config = dict(
    n_layer=14,
    d_mlp=256,
    decay_shape='linear',
    dataset='wikipedia_en',
)
Each number is 200 + 40 x the weight over the matrix's rms, rounded and kept within 0 to 999. Layers, rows and columns count from 0.

# layer 11 MLP up, 256x64, rms 0.311, rows 196-250, columns 0-63
161,158,226,240,209,195,149,170,228,276,253,184,192,236,223,117,140,227,239,90,207,228,234,164,210,149,147,133,237,189,201,200,155,216,236,208,122,261,229,191,175,227,161,209,222,282,199,126,189,174,232,243,269,168,199,250,201,180,182,203,200,234,250,209
229,242,191,184,180,165,205,270,183,229,199,263,270,195,183,222,180,205,214,208,164,272,181,199,182,214,162,194,113,196,174,228,244,180,172,199,180,199,191,207,120,203,186,162,209,191,193,108,158,210,273,192,253,222,146,176,290,207,129,150,154,213,168,201
166,150,182,206,246,176,255,192,238,280,238,202,158,207,123,129,202,264,244,147,254,303,202,223,206,206,189,226,137,113,186,121,183,199,148,224,163,222,212,186,175,194,167,185,238,281,166,251,212,168,187,231,192,201,174,102,186,218,178,119,173,238,200,179
216,192,169,205,253,95,192,181,210,208,207,211,241,313,194,141,191,190,238,211,184,216,224,289,256,200,261,149,108,260,176,176,261,175,193,168,232,190,230,216,200,228,144,182,257,208,233,194,216,216,216,130,187,245,212,174,209,188,105,178,176,222,180,203
164,164,168,131,190,158,228,174,293,154,165,126,204,171,246,259,223,236,133,254,210,267,163,221,221,184,193,187,226,195,173,237,158,241,168,181,224,95,171,210,207,161,206,261,172,173,206,204,196,135,128,236,278,159,191,231,205,218,193,162,191,188,165,225
188,266,196,205,166,175,155,239,275,233,216,188,146,273,151,219,278,181,188,190,215,205,215,174,151,165,208,173,124,214,220,177,219,151,242,160,209,176,200,117,198,193,186,114,256,246,199,197,265,213,285,215,171,178,173,140,291,190,187,263,177,240,139,194
215,226,195,241,204,207,201,188,271,154,187,257,171,237,223,239,233,218,197,241,187,265,255,225,202,170,164,201,250,120,191,258,226,225,206,174,164,209,191,185,174,174,181,200,221,208,175,147,199,197,129,300,235,169,148,216,167,180,112,231,132,125,190,207
95,204,244,207,193,211,239,204,185,218,197,208,244,185,103,178,258,278,242,149,195,212,136,160,240,186,212,122,205,177,162,188,178,169,182,189,212,169,208,186,174,220,265,263,188,154,231,222,197,177,208,213,266,68,204,193,200,194,158,112,194,184,255,142
182,276,175,141,171,160,206,245,216,165,161,136,158,194,157,219,229,214,227,237,134,119,187,147,211,158,241,289,242,231,114,143,256,138,244,166,201,223,127,156,211,217,227,199,213,202,237,139,214,207,200,142,187,215,210,215,226,208,179,209,224,157,222,177
133,218,136,200,195,211,206,204,112,237,159,230,205,127,205,224,169,171,270,177,240,198,173,269,295,216,193,167,240,231,192,221,229,177,222,223,178,182,289,215,258,190,168,207,282,253,181,154,274,95,239,217,226,201,174,227,171,147,155,206,269,157,209,167
208,209,152,214,190,200,238,193,211,235,246,151,200,197,228,238,268,255,175,232,213,231,185,173,228,200,232,239,97,261,210,188,243,180,210,274,105,187,138,193,86,231,172,202,249,277,198,244,300,187,230,189,243,185,214,188,216,178,164,219,206,218,132,109
177,240,149,184,134,200,145,314,196,204,229,234,255,235,209,173,198,167,180,90,181,152,127,194,267,226,240,144,200,206,217,148,161,215,184,231,85,235,154,255,188,283,156,231,230,214,219,170,235,221,246,206,192,125,236,205,255,218,234,248,184,177,225,202
260,175,172,204,215,222,216,190,187,219,199,177,226,201,252,182,157,255,163,183,135,180,231,290,241,173,199,210,252,207,196,224,213,196,170,143,232,224,224,192,162,175,182,210,221,271,242,178,162,216,198,262,166,210,167,227,160,193,128,213,244,213,125,163
209,179,162,242,184,133,225,175,226,277,206,257,248,249,143,171,195,239,257,171,216,170,158,207,183,189,166,154,154,221,141,224,189,184,217,255,226,203,289,207,170,205,167,198,199,220,203,198,159,187,123,231,216,230,231,159,187,170,77,78,112,148,169,185
222,127,161,164,196,260,208,225,159,256,203,182,209,190,252,133,168,255,187,181,146,181,166,248,230,134,222,172,270,217,157,158,239,185,187,224,207,277,227,208,189,250,169,174,132,270,241,226,164,197,130,254,214,225,180,243,238,186,133,223,216,221,297,197
223,246,136,236,160,181,173,216,225,173,243,189,223,162,202,244,153,151,304,190,196,200,169,196,185,223,162,191,231,205,185,184,148,226,175,217,166,145,201,183,217,187,222,125,216,256,228,169,188,159,172,286,190,194,277,157,228,178,228,233,234,150,173,206
180,182,175,208,196,91,232,165,192,250,205,79,213,165,170,162,188,185,209,137,222,176,143,127,291,167,182,245,195,180,220,138,173,128,248,186,121,252,190,270,271,198,206,219,229,248,198,128,206,191,187,314,198,240,180,236,210,222,192,166,211,122,232,165
202,240,264,255,195,183,208,200,218,167,157,181,191,186,274,208,199,154,237,218,191,210,163,203,228,232,172,247,209,231,226,140,165,236,205,167,182,193,167,201,187,200,170,224,227,204,138,168,216,194,239,203,179,22,203,149,181,186,141,187,222,172,209,260
178,219,227,173,184,147,105,153,226,237,216,253,226,230,151,162,176,161,183,177,233,192,132,221,236,192,222,209,193,203,257,204,223,189,237,206,131,246,205,210,107,205,123,231,220,238,117,162,238,121,168,176,216,194,216,240,191,195,184,188,163,115,233,212
186,248,203,196,169,182,270,200,254,151,113,229,200,302,134,92,258,214,207,225,304,173,113,171,177,204,212,168,199,193,169,175,241,201,181,195,239,210,175,204,268,213,169,239,211,161,257,151,222,135,143,237,229,135,198,142,262,173,192,256,177,224,204,172
289,228,244,262,210,221,170,208,200,198,233,211,171,206,258,177,238,195,218,169,246,167,263,174,134,160,141,230,168,197,269,243,216,222,164,278,180,143,209,204,146,190,190,271,194,197,228,186,198,193,192,199,209,188,128,184,117,96,154,196,138,205,188,229
237,219,118,166,200,83,199,235,221,206,199,179,182,229,211,133,170,150,177,184,247,183,161,184,220,245,272,229,181,167,217,230,154,267,209,206,185,139,200,192,205,226,114,222,211,125,243,224,212,153,205,295,237,214,237,193,227,98,123,154,120,168,257,150
221,270,162,212,167,195,240,192,143,250,207,131,212,168,223,193,174,187,212,136,227,69,174,229,152,222,183,166,160,240,209,130,180,162,155,229,190,201,128,204,203,185,189,220,266,257,196,263,287,165,178,232,194,179,199,183,183,195,233,232,279,149,180,186
304,211,124,149,173,231,209,231,188,225,214,164,229,241,182,200,201,281,268,115,189,240,227,214,134,207,260,208,240,221,169,247,190,147,220,179,230,188,212,234,274,198,219,212,189,218,178,125,221,227,244,136,254,197,237,179,223,199,205,213,240,200,208,127
247,243,148,205,262,143,252,202,225,238,245,226,210,162,272,176,229,238,194,210,188,172,134,245,153,235,210,200,184,271,194,248,280,136,141,181,201,198,176,167,221,250,185,224,227,178,237,196,190,246,211,146,216,255,200,201,189,149,202,169,189,229,298,173
160,219,152,202,203,178,290,190,211,193,170,146,244,254,167,199,205,213,214,182,233,221,212,184,177,162,251,154,151,234,107,146,184,72,194,253,226,181,241,193,176,257,161,172,158,189,216,212,187,182,240,163,143,229,202,197,327,194,119,133,257,172,215,135
204,181,238,115,265,167,153,247,283,163,202,223,184,190,181,211,205,221,222,203,136,246,212,255,177,175,261,220,122,196,223,157,183,180,97,161,252,218,171,198,168,210,177,201,173,233,151,192,213,155,231,166,219,249,243,125,232,164,243,258,188,139,188,195
204,274,283,216,241,183,154,212,213,149,160,239,105,150,171,172,155,168,214,137,204,196,192,181,246,170,231,201,248,157,222,273,186,248,258,215,204,178,219,183,211,254,192,190,141,226,180,194,180,147,203,271,187,201,198,113,212,213,185,229,184,144,297,212
205,174,212,149,252,232,198,148,215,282,279,181,202,191,167,134,213,233,199,173,308,163,217,196,191,204,149,207,151,274,212,191,252,185,175,206,174,218,251,148,228,238,134,159,248,236,198,209,199,268,202,151,248,293,139,185,256,147,117,129,180,187,138,156
166,228,190,224,224,149,219,172,188,233,227,173,114,171,133,199,152,201,266,178,120,196,176,204,235,133,148,193,198,155,200,136,249,252,196,226,222,173,227,230,185,156,207,274,204,218,135,198,259,139,216,192,194,216,236,157,195,151,173,220,194,135,286,210
204,233,217,176,183,230,292,280,210,143,171,132,148,143,129,196,139,210,168,153,197,169,207,193,213,255,212,212,223,132,134,140,241,194,185,206,268,266,224,140,234,219,164,272,181,162,239,230,183,199,110,138,291,167,233,259,181,113,191,202,230,181,188,246
174,193,175,190,177,207,194,224,239,128,155,210,148,233,229,142,209,171,166,190,226,152,221,167,200,246,120,208,209,162,185,200,245,198,241,188,184,191,249,191,211,208,178,307,187,245,170,230,171,206,113,186,185,174,182,240,200,172,230,132,193,119,210,139
248,261,241,172,188,159,170,204,261,92,180,228,195,195,175,170,192,248,199,199,162,232,205,221,191,233,220,129,174,195,192,131,288,201,144,219,157,121,234,168,200,259,221,233,224,185,210,176,174,218,243,129,207,197,155,206,212,266,111,163,215,191,237,186
226,155,159,199,186,212,170,198,217,143,238,201,233,162,149,175,185,248,245,140,176,210,191,147,184,259,201,179,192,172,186,267,177,274,145,120,202,181,179,144,177,204,179,209,147,225,217,178,173,157,246,206,168,232,227,159,203,202,211,142,190,230,208,230
217,198,226,248,215,256,172,292,166,194,172,135,195,154,145,149,247,245,158,209,179,150,161,196,173,178,166,220,188,224,200,190,271,232,153,164,204,234,203,215,191,139,197,244,136,179,250,253,187,183,210,202,192,204,189,101,311,183,216,242,164,183,230,230
178,162,212,232,113,167,246,211,218,199,157,181,222,212,113,213,176,299,241,129,189,224,198,189,227,181,141,185,188,215,236,194,206,226,237,232,210,106,193,266,237,204,250,209,124,208,185,167,325,186,149,155,195,141,177,164,212,229,167,180,223,200,163,209
180,217,211,183,162,239,239,240,167,141,203,186,176,237,116,239,217,105,214,206,179,255,160,219,223,123,237,196,201,161,222,227,214,169,196,129,226,179,203,198,200,182,214,148,194,186,196,228,169,228,238,186,204,185,252,142,292,193,188,146,218,213,207,256
137,166,196,212,174,239,222,204,203,230,193,157,221,184,217,113,249,183,239,152,155,172,193,245,214,251,225,142,231,223,254,265,201,182,225,209,137,175,204,202,224,192,231,161,265,169,177,239,170,222,225,150,197,191,221,161,158,170,176,248,137,260,220,144
251,160,201,173,178,192,184,174,209,151,196,183,184,268,152,164,147,215,259,213,260,235,235,208,237,149,223,231,97,166,270,261,215,162,235,177,149,235,203,203,260,181,258,215,211,202,238,135,184,168,196,199,312,185,164,199,271,237,160,212,218,132,220,146
192,224,244,226,194,177,146,228,186,168,142,153,208,188,212,120,216,240,119,244,143,220,115,206,236,131,231,177,220,200,198,216,220,210,231,246,181,154,188,159,222,211,143,142,155,202,224,131,280,259,202,219,269,213,195,214,174,238,99,119,170,137,196,147
265,164,216,214,135,155,176,202,196,120,255,148,174,137,193,198,169,235,224,190,231,250,232,261,165,182,172,214,209,202,181,161,147,164,216,181,234,111,195,243,183,136,236,228,213,235,147,190,251,202,229,204,237,171,238,178,203,246,162,208,180,255,227,159
134,216,220,118,217,242,176,191,218,158,228,225,189,122,171,187,196,279,239,207,210,230,178,138,193,151,242,160,258,262,202,194,248,240,185,162,219,197,234,182,232,241,184,205,174,232,253,157,112,198,202,198,185,239,180,214,282,152,158,135,216,140,224,248
222,241,232,231,244,118,205,136,186,200,238,201,209,202,206,169,257,276,223,208,217,231,187,176,148,178,262,168,186,259,178,192,102,202,134,175,106,174,189,162,250,207,229,245,237,176,182,148,203,154,172,201,229,175,187,211,178,258,241,208,220,175,246,122
256,215,233,281,158,234,214,154,169,228,212,219,227,229,192,209,188,178,304,169,203,201,214,204,176,184,196,260,213,213,235,195,202,284,125,144,214,212,167,110,180,228,174,185,166,269,237,232,198,157,245,218,195,179,196,260,141,212,194,146,195,261,190,243
197,203,163,240,230,212,273,228,152,142,192,228,212,224,228,166,206,184,206,185,185,196,205,295,215,148,213,171,217,183,220,110,177,207,125,198,287,210,164,180,240,258,180,187,222,186,182,92,151,187,169,112,231,175,216,221,142,185,198,217,218,242,203,192
204,210,134,201,270,213,230,276,203,201,170,250,237,241,181,228,222,208,220,202,131,126,207,220,264,164,208,209,159,245,268,316,225,220,216,100,163,232,184,124,168,178,184,207,165,188,241,197,132,143,252,167,200,300,282,150,242,157,190,211,157,182,135,189
175,232,183,232,197,224,258,173,271,96,202,180,196,244,195,160,156,272,169,215,282,133,178,158,154,175,221,130,210,268,273,217,272,203,189,200,178,230,210,184,201,213,251,181,280,131,259,152,240,139,225,171,275,216,244,177,238,205,253,196,163,156,190,194
227,230,194,164,165,215,231,176,184,201,192,151,111,218,173,224,145,223,204,212,160,151,176,224,187,259,316,147,137,227,213,295,282,180,143,212,263,207,158,186,192,239,165,259,214,193,189,260,257,228,182,142,322,187,217,252,221,164,147,217,256,150,260,191
150,198,198,254,137,242,209,255,141,189,165,161,270,258,128,199,246,171,187,197,215,139,196,150,231,249,194,180,194,119,182,232,176,247,188,199,171,252,230,170,106,221,164,223,126,154,232,258,215,221,230,236,240,167,210,233,236,131,165,130,149,163,196,157
194,185,152,180,144,201,228,238,169,182,244,180,284,219,188,159,104,237,192,106,248,181,165,241,228,237,253,136,226,234,196,155,189,186,187,224,180,233,207,182,126,223,143,255,187,159,176,180,196,220,209,199,288,248,281,190,305,182,199,189,235,121,218,221
245,189,212,168,209,165,167,263,199,236,180,163,262,164,213,214,156,206,225,205,236,224,167,215,236,214,249,177,258,165,252,212,165,243,157,206,196,178,167,99,194,176,145,198,125,204,160,194,171,133,253,194,255,236,233,167,200,128,208,164,175,151,229,119
146,208,144,320,218,219,184,224,237,207,144,125,200,247,181,159,206,205,216,123,174,272,231,273,247,239,233,195,211,240,147,109,273,185,199,218,218,210,157,163,158,161,161,201,207,249,199,242,193,194,144,148,200,216,190,201,140,248,213,187,158,192,204,218
180,229,166,172,213,238,187,286,166,205,183,214,155,150,177,118,256,161,206,183,237,240,151,128,270,139,184,234,247,251,159,193,264,253,228,212,180,140,218,165,197,200,207,176,196,227,234,242,230,208,148,208,245,124,238,258,177,235,136,229,184,205,230,138
250,210,209,222,221,144,223,219,193,151,173,166,195,206,193,175,162,205,201,225,315,183,267,240,144,167,184,138,178,210,264,201,238,234,175,141,154,154,191,221,226,292,203,209,242,190,269,192,213,222,197,290,200,130,170,251,198,238,130,175,161,216,206,211
163,206,215,176,214,212,210,200,218,216,239,131,222,161,254,238,233,157,135,207,193,172,169,151,250,86,184,254,196,237,197,185,186,202,196,142,142,244,245,149,204,205,167,231,227,157,190,179,244,223,247,206,202,195,270,188,180,111,201,237,161,194,170,204
# layer 11 MLP down (transposed), 256x64, rms 0.0905, rows 196-249, columns 0-63
285,167,168,152,201,231,232,209,151,151,205,226,219,231,126,228,220,142,184,207,262,129,160,214,268,226,206,263,232,182,194,152,266,145,197,201,243,206,150,190,219,191,250,117,153,194,161,164,231,271,167,190,176,273,220,218,143,158,211,207,250,130,156,289
255,147,239,268,210,248,222,245,227,222,130,164,251,224,231,189,178,188,160,149,238,172,152,231,271,183,181,150,230,195,173,185,186,186,158,163,290,190,232,177,215,185,144,235,185,120,168,176,141,197,204,260,193,192,195,165,201,158,218,207,221,178,197,209
299,205,199,247,219,74,206,234,244,212,215,214,250,246,251,132,276,212,198,237,119,147,197,161,259,218,254,145,113,167,208,250,148,218,254,197,185,178,167,93,213,241,176,286,259,166,165,240,257,183,102,123,252,242,237,281,275,128,138,140,212,203,235,228
191,160,146,259,253,251,185,255,201,185,137,185,273,205,259,172,260,244,167,174,173,236,183,221,163,207,233,144,257,192,182,191,161,196,181,148,111,147,201,258,152,231,189,178,170,246,149,132,153,255,174,240,193,181,156,277,104,239,261,262,215,177,250,138
163,152,180,153,112,179,270,191,188,247,193,226,179,132,214,202,140,190,242,198,212,297,226,240,139,210,236,144,228,180,219,230,156,185,164,180,151,229,223,215,283,205,202,193,178,180,192,226,248,189,183,201,167,230,165,190,191,234,164,225,117,234,206,258
174,232,157,244,245,179,183,204,194,203,192,184,209,269,225,207,115,208,233,285,154,233,216,175,116,195,164,230,233,119,224,239,175,197,174,111,214,279,181,264,223,139,190,210,178,183,164,279,189,239,158,243,203,159,195,182,225,193,219,184,235,194,252,215
213,196,198,171,155,279,220,202,247,181,208,182,252,203,220,222,161,158,156,182,192,188,143,165,160,168,135,205,135,205,213,246,204,205,203,208,254,190,204,209,172,117,225,221,180,215,195,111,153,139,250,206,253,180,182,205,203,158,204,169,229,233,209,222
233,267,183,92,124,198,175,180,205,225,234,269,218,173,247,130,157,135,225,158,187,265,207,198,227,176,113,266,246,209,219,325,276,234,239,251,191,172,267,168,152,129,274,212,202,171,253,147,171,150,133,148,218,233,134,119,189,190,205,189,258,199,259,153
225,227,193,226,172,142,282,218,171,242,242,317,197,144,247,203,210,205,192,159,248,209,156,196,175,196,178,227,184,209,218,211,181,192,196,174,237,145,229,193,310,169,147,220,135,125,208,237,235,175,186,201,198,236,236,199,228,191,181,234,192,205,167,224
132,227,225,144,161,264,244,172,184,230,221,241,163,225,190,174,205,114,109,122,128,184,205,165,209,199,214,183,205,231,224,127,217,131,170,141,253,162,208,280,134,188,223,212,244,234,237,182,195,241,186,204,151,203,182,223,242,213,104,264,256,299,250,205
209,205,212,270,299,224,247,294,218,254,104,187,210,220,273,188,171,209,274,253,264,120,206,158,143,170,265,211,162,245,242,239,167,214,216,187,168,269,187,189,84,215,248,126,163,176,207,166,206,199,123,160,150,147,194,205,270,277,157,266,253,110,120,115
204,195,147,216,162,248,254,160,216,225,160,186,244,196,198,207,169,284,185,214,256,138,280,269,211,194,243,194,244,174,191,208,225,188,241,194,183,167,124,161,249,65,217,177,214,215,190,265,143,189,205,223,173,208,280,222,162,244,217,263,254,119,177,221
231,210,167,197,204,186,201,221,245,222,198,173,180,163,159,197,178,178,217,155,184,253,208,194,140,238,153,238,173,170,157,186,184,241,230,251,173,225,181,186,337,180,195,182,172,236,226,233,132,190,187,204,216,233,239,192,187,243,216,243,140,223,207,194
194,246,253,261,240,280,214,157,224,231,236,136,234,224,188,241,130,198,237,213,224,191,216,158,245,154,256,161,245,167,136,159,229,175,223,127,200,243,119,174,294,198,213,185,130,264,198,122,170,170,197,235,193,265,150,192,128,216,197,160,209,274,217,176
225,162,154,226,228,255,161,154,223,191,164,163,214,218,267,153,182,211,202,182,273,242,187,239,194,217,221,134,210,211,203,256,199,119,234,174,168,201,212,325,123,88,147,133,217,222,138,213,125,233,233,144,215,251,180,259,245,186,243,105,159,243,137,88
183,213,309,160,190,252,195,173,205,217,176,161,248,175,199,243,236,232,202,215,186,209,218,248,223,163,218,252,217,195,165,234,214,185,262,207,261,215,192,185,152,173,176,167,246,128,172,200,174,204,237,213,232,272,178,218,206,245,202,153,168,159,163,191
263,164,222,170,168,184,242,225,140,138,129,184,261,243,230,230,150,181,147,158,237,199,168,233,316,127,256,225,203,213,201,257,116,223,199,191,271,214,194,245,222,186,207,227,152,197,277,172,171,264,218,177,116,203,273,179,222,193,237,217,243,216,147,169
156,186,217,235,220,144,194,194,203,297,185,255,226,179,157,226,213,245,171,103,197,211,247,227,165,193,177,210,175,218,209,216,238,187,182,172,226,135,191,195,176,161,201,198,201,236,259,183,131,201,196,212,217,206,203,224,178,209,196,153,224,206,252,251
176,186,184,213,201,242,139,137,225,228,143,110,188,166,161,239,226,146,289,228,178,206,176,219,196,247,159,233,207,233,165,198,227,184,207,196,185,212,151,229,133,214,235,137,220,221,189,222,139,211,179,237,201,178,298,168,229,163,182,189,191,236,195,176
144,264,224,241,170,282,192,290,167,279,225,140,153,189,138,218,218,231,110,170,143,172,228,139,175,212,210,205,190,210,194,144,166,171,254,224,169,126,198,166,289,199,239,174,190,224,194,206,149,180,189,159,243,314,190,234,121,183,186,157,188,249,200,232
170,209,218,169,192,165,225,194,202,189,156,199,201,195,174,247,197,172,224,323,219,234,233,191,131,215,132,198,231,132,201,241,199,273,208,148,127,264,168,170,246,208,214,206,179,246,181,189,244,208,163,217,128,216,236,200,197,280,217,200,211,218,221,178
218,214,177,158,164,225,167,169,207,246,148,346,134,241,139,200,245,295,269,203,220,226,255,177,239,85,173,215,162,209,198,189,182,107,189,174,235,256,207,195,62,173,211,263,112,197,215,230,139,231,165,168,231,134,204,162,209,217,184,274,157,181,192,219
141,171,238,244,144,188,203,202,263,168,232,251,122,213,186,219,230,229,151,227,244,236,186,198,131,163,206,194,293,234,223,201,215,164,241,195,148,221,193,167,179,210,170,175,227,167,204,183,175,176,245,225,180,257,236,249,210,183,172,91,147,191,275,205
121,164,311,241,135,194,173,187,276,194,213,223,209,168,203,280,223,237,219,217,198,159,216,197,218,170,225,194,175,141,225,241,193,130,259,273,212,162,184,172,110,213,177,214,188,196,197,192,214,240,244,199,206,138,149,224,203,274,226,188,169,166,208,133
250,212,229,173,206,225,214,265,215,109,196,180,160,160,175,184,184,183,169,251,250,202,267,232,216,231,209,272,197,151,193,109,153,225,209,170,262,177,162,205,167,166,230,204,205,219,183,221,208,197,150,232,223,187,192,211,187,218,231,184,152,176,156,223
206,160,238,159,233,209,215,194,145,163,176,173,206,145,165,201,301,166,210,252,190,229,170,230,117,282,184,365,213,150,181,244,203,199,194,151,203,223,265,170,195,250,242,200,206,207,232,257,178,157,178,249,303,178,195,92,132,163,249,184,219,172,91,213
270,237,243,243,250,188,177,237,139,294,221,239,233,190,174,147,224,204,136,167,173,235,177,186,191,218,157,127,224,209,213,155,144,190,215,155,160,250,204,166,188,211,210,172,147,139,178,201,177,197,191,170,245,179,183,168,159,250,253,228,235,188,283,200
173,162,212,185,160,173,119,167,143,211,196,139,199,200,213,223,225,232,159,221,178,136,246,206,226,198,228,252,231,206,224,213,218,179,242,216,210,266,205,186,210,151,202,193,220,200,154,166,131,218,179,229,216,178,214,213,106,148,189,181,237,175,217,210
145,187,181,183,183,217,195,218,223,196,252,211,168,154,136,262,159,274,222,284,197,193,198,113,219,230,146,222,220,161,251,229,243,128,292,209,165,238,156,212,194,206,282,180,157,162,189,222,147,226,109,184,247,273,190,239,192,261,268,179,154,226,205,184
260,224,223,204,207,168,262,180,219,306,244,219,227,148,196,204,164,167,177,184,184,266,207,222,209,197,140,143,125,183,260,200,214,224,275,243,221,160,233,151,239,173,230,246,193,262,147,191,215,139,248,124,199,293,180,146,207,215,216,126,283,253,248,202
202,178,170,200,234,212,202,265,234,147,200,163,222,180,216,170,221,126,246,243,191,170,120,195,184,162,267,137,91,199,268,217,255,183,153,253,285,209,178,238,234,254,216,189,204,188,211,185,210,237,198,170,122,148,140,166,211,158,143,196,233,143,198,343
166,228,280,240,204,251,197,201,174,204,222,195,208,138,210,238,270,135,203,182,152,164,273,216,233,211,243,182,151,212,221,144,226,153,202,151,262,243,198,262,199,186,187,210,222,166,205,218,201,223,184,205,199,226,206,177,210,217,216,219,169,237,180,220
158,214,194,208,191,198,190,212,203,203,240,263,195,220,176,188,157,226,211,224,217,225,164,267,195,117,255,199,149,187,184,176,175,261,166,159,235,244,204,202,208,133,163,269,92,115,172,189,237,162,191,162,179,168,172,194,182,131,198,224,207,200,166,232
229,206,148,175,161,201,176,158,211,140,140,139,192,204,175,166,166,193,226,201,199,168,181,138,190,203,210,162,194,172,226,196,215,256,159,221,222,217,194,186,153,181,167,144,235,220,213,253,172,186,258,233,209,191,238,262,120,204,195,191,259,147,212,223
214,245,229,197,214,131,276,160,209,184,238,262,223,244,232,190,216,153,235,163,269,141,165,229,224,132,209,205,218,196,197,209,214,153,210,220,153,202,229,197,252,191,250,156,200,203,178,179,309,175,242,224,116,212,141,199,165,174,177,180,162,200,198,197
78,227,180,138,196,235,172,183,264,127,175,186,200,253,237,164,116,200,188,155,189,164,189,225,200,204,184,295,231,173,144,171,220,197,142,251,180,299,184,251,161,214,197,217,201,188,227,122,238,166,247,212,227,179,200,231,213,201,210,195,248,183,206,210
182,165,156,169,167,101,171,179,182,178,177,115,178,242,205,220,210,233,166,241,208,185,266,181,151,164,205,165,236,181,254,206,229,171,165,234,141,225,239,175,232,164,253,218,194,188,260,163,187,142,184,212,204,165,229,255,202,105,201,240,161,305,246,144
240,205,183,173,202,259,132,173,169,244,217,229,198,213,206,191,206,201,146,189,202,164,135,167,135,147,129,226,233,209,150,190,204,249,228,158,179,201,232,217,157,249,167,178,210,192,210,176,212,227,179,153,326,219,195,179,209,221,248,169,184,160,220,199
226,219,207,235,150,215,207,202,180,266,156,198,213,148,183,221,257,275,166,118,195,189,261,226,245,250,295,189,138,191,213,176,160,167,189,134,204,188,308,240,308,239,205,239,212,216,249,192,143,166,245,209,192,221,180,225,151,177,221,263,113,204,144,215
207,164,280,203,187,188,198,153,300,170,165,192,200,260,135,219,159,260,236,291,183,189,245,171,263,161,96,204,167,264,195,137,172,116,158,225,160,226,234,228,142,238,170,199,190,154,203,205,177,234,193,250,188,189,205,195,197,188,288,163,131,283,172,249
210,237,170,226,216,196,226,179,168,206,221,223,227,192,238,199,195,229,200,149,226,142,207,204,134,73,259,192,227,205,212,212,191,224,239,171,252,216,231,177,145,196,181,190,192,188,182,227,189,175,226,218,139,228,171,222,200,190,145,231,172,227,115,152
233,246,193,214,212,162,231,210,145,194,171,161,141,163,187,181,216,210,255,255,194,211,173,178,233,170,232,220,222,202,239,225,164,188,230,221,187,344,190,180,153,222,290,144,264,149,158,150,283,238,183,178,230,227,228,222,197,231,175,169,174,234,174,211
178,214,226,170,145,259,213,203,227,177,193,196,192,142,214,114,173,161,260,146,180,189,167,239,153,177,168,241,159,192,180,164,214,185,204,240,291,140,181,260,213,225,219,217,252,195,217,196,242,218,241,220,214,229,204,186,223,217,184,220,185,193,194,235
222,216,208,204,178,210,207,179,191,193,151,192,250,206,174,132,226,153,268,173,228,176,161,220,190,179,198,210,189,142,216,179,197,324,165,226,169,185,212,143,248,202,190,190,155,250,148,213,197,175,223,201,210,200,225,189,165,186,197,218,215,178,216,209
154,229,164,198,223,242,238,177,211,255,209,206,205,178,165,284,172,270,169,245,154,239,210,257,131,214,184,220,155,230,238,229,194,162,237,163,92,201,201,161,181,227,153,208,182,199,247,311,212,174,271,255,175,190,228,211,226,202,207,163,153,208,206,212
248,268,109,144,187,179,129,246,192,202,129,117,196,158,245,207,192,126,224,138,240,182,195,222,211,170,178,206,178,223,183,199,149,273,191,163,218,267,140,175,233,181,231,224,138,219,257,222,207,199,188,126,128,231,227,316,292,86,219,176,219,182,120,182
189,322,194,150,211,242,178,195,178,171,183,186,186,209,238,212,210,201,245,189,166,207,250,209,293,240,217,141,226,162,172,151,195,195,240,149,78,199,152,223,267,230,170,180,246,140,110,225,180,203,230,174,193,196,235,265,166,172,232,181,171,284,137,175
189,228,158,196,212,221,272,260,214,260,331,194,213,106,183,196,163,141,161,219,242,120,257,181,229,220,210,286,220,85,154,197,298,183,272,168,249,144,177,253,105,182,159,224,254,137,194,208,151,187,226,187,157,195,180,246,165,182,232,195,231,185,186,151
103,224,256,265,244,190,168,201,230,295,215,239,137,115,250,202,198,206,214,131,226,217,157,201,216,65,188,227,222,157,129,230,261,233,220,181,236,138,171,233,221,161,204,206,193,183,230,172,224,140,220,227,121,244,259,215,203,140,291,250,215,246,171,146
261,239,220,201,133,193,225,156,192,219,280,306,217,147,222,172,187,214,212,146,271,206,187,258,236,179,170,268,138,282,175,199,171,205,240,96,192,195,172,211,289,192,80,266,251,184,100,173,185,220,204,239,236,198,168,178,185,309,125,220,209,268,197,192
194,217,160,175,175,251,266,181,177,226,147,206,249,247,173,258,178,260,139,205,122,225,214,234,193,243,129,249,192,227,161,208,182,196,191,229,156,146,203,269,128,150,186,205,167,197,211,212,140,194,158,231,189,238,187,225,258,152,177,217,277,222,250,285
246,255,247,121,184,131,233,174,172,276,238,160,275,163,183,174,160,190,215,153,226,164,196,156,131,106,200,205,156,224,240,222,188,131,241,122,212,153,285,165,244,275,173,201,211,173,211,269,190,198,198,280,204,215,225,229,206,155,203,169,253,231,235,222
146,243,199,209,216,191,246,218,58,179,208,203,275,172,214,183,173,142,198,218,286,197,186,241,190,227,179,205,219,86,220,177,187,225,232,223,219,176,211,164,247,199,220,108,217,198,208,174,228,198,162,237,147,242,231,206,159,206,197,178,141,226,216,150
196,215,182,202,202,244,200,111,229,213,144,249,145,187,270,186,233,272,238,205,205,207,146,202,181,212,168,217,208,264,65,168,305,217,143,197,193,182,168,143,118,251,154,193,209,199,220,190,147,202,144,197,238,169,222,176,197,209,250,243,198,195,236,189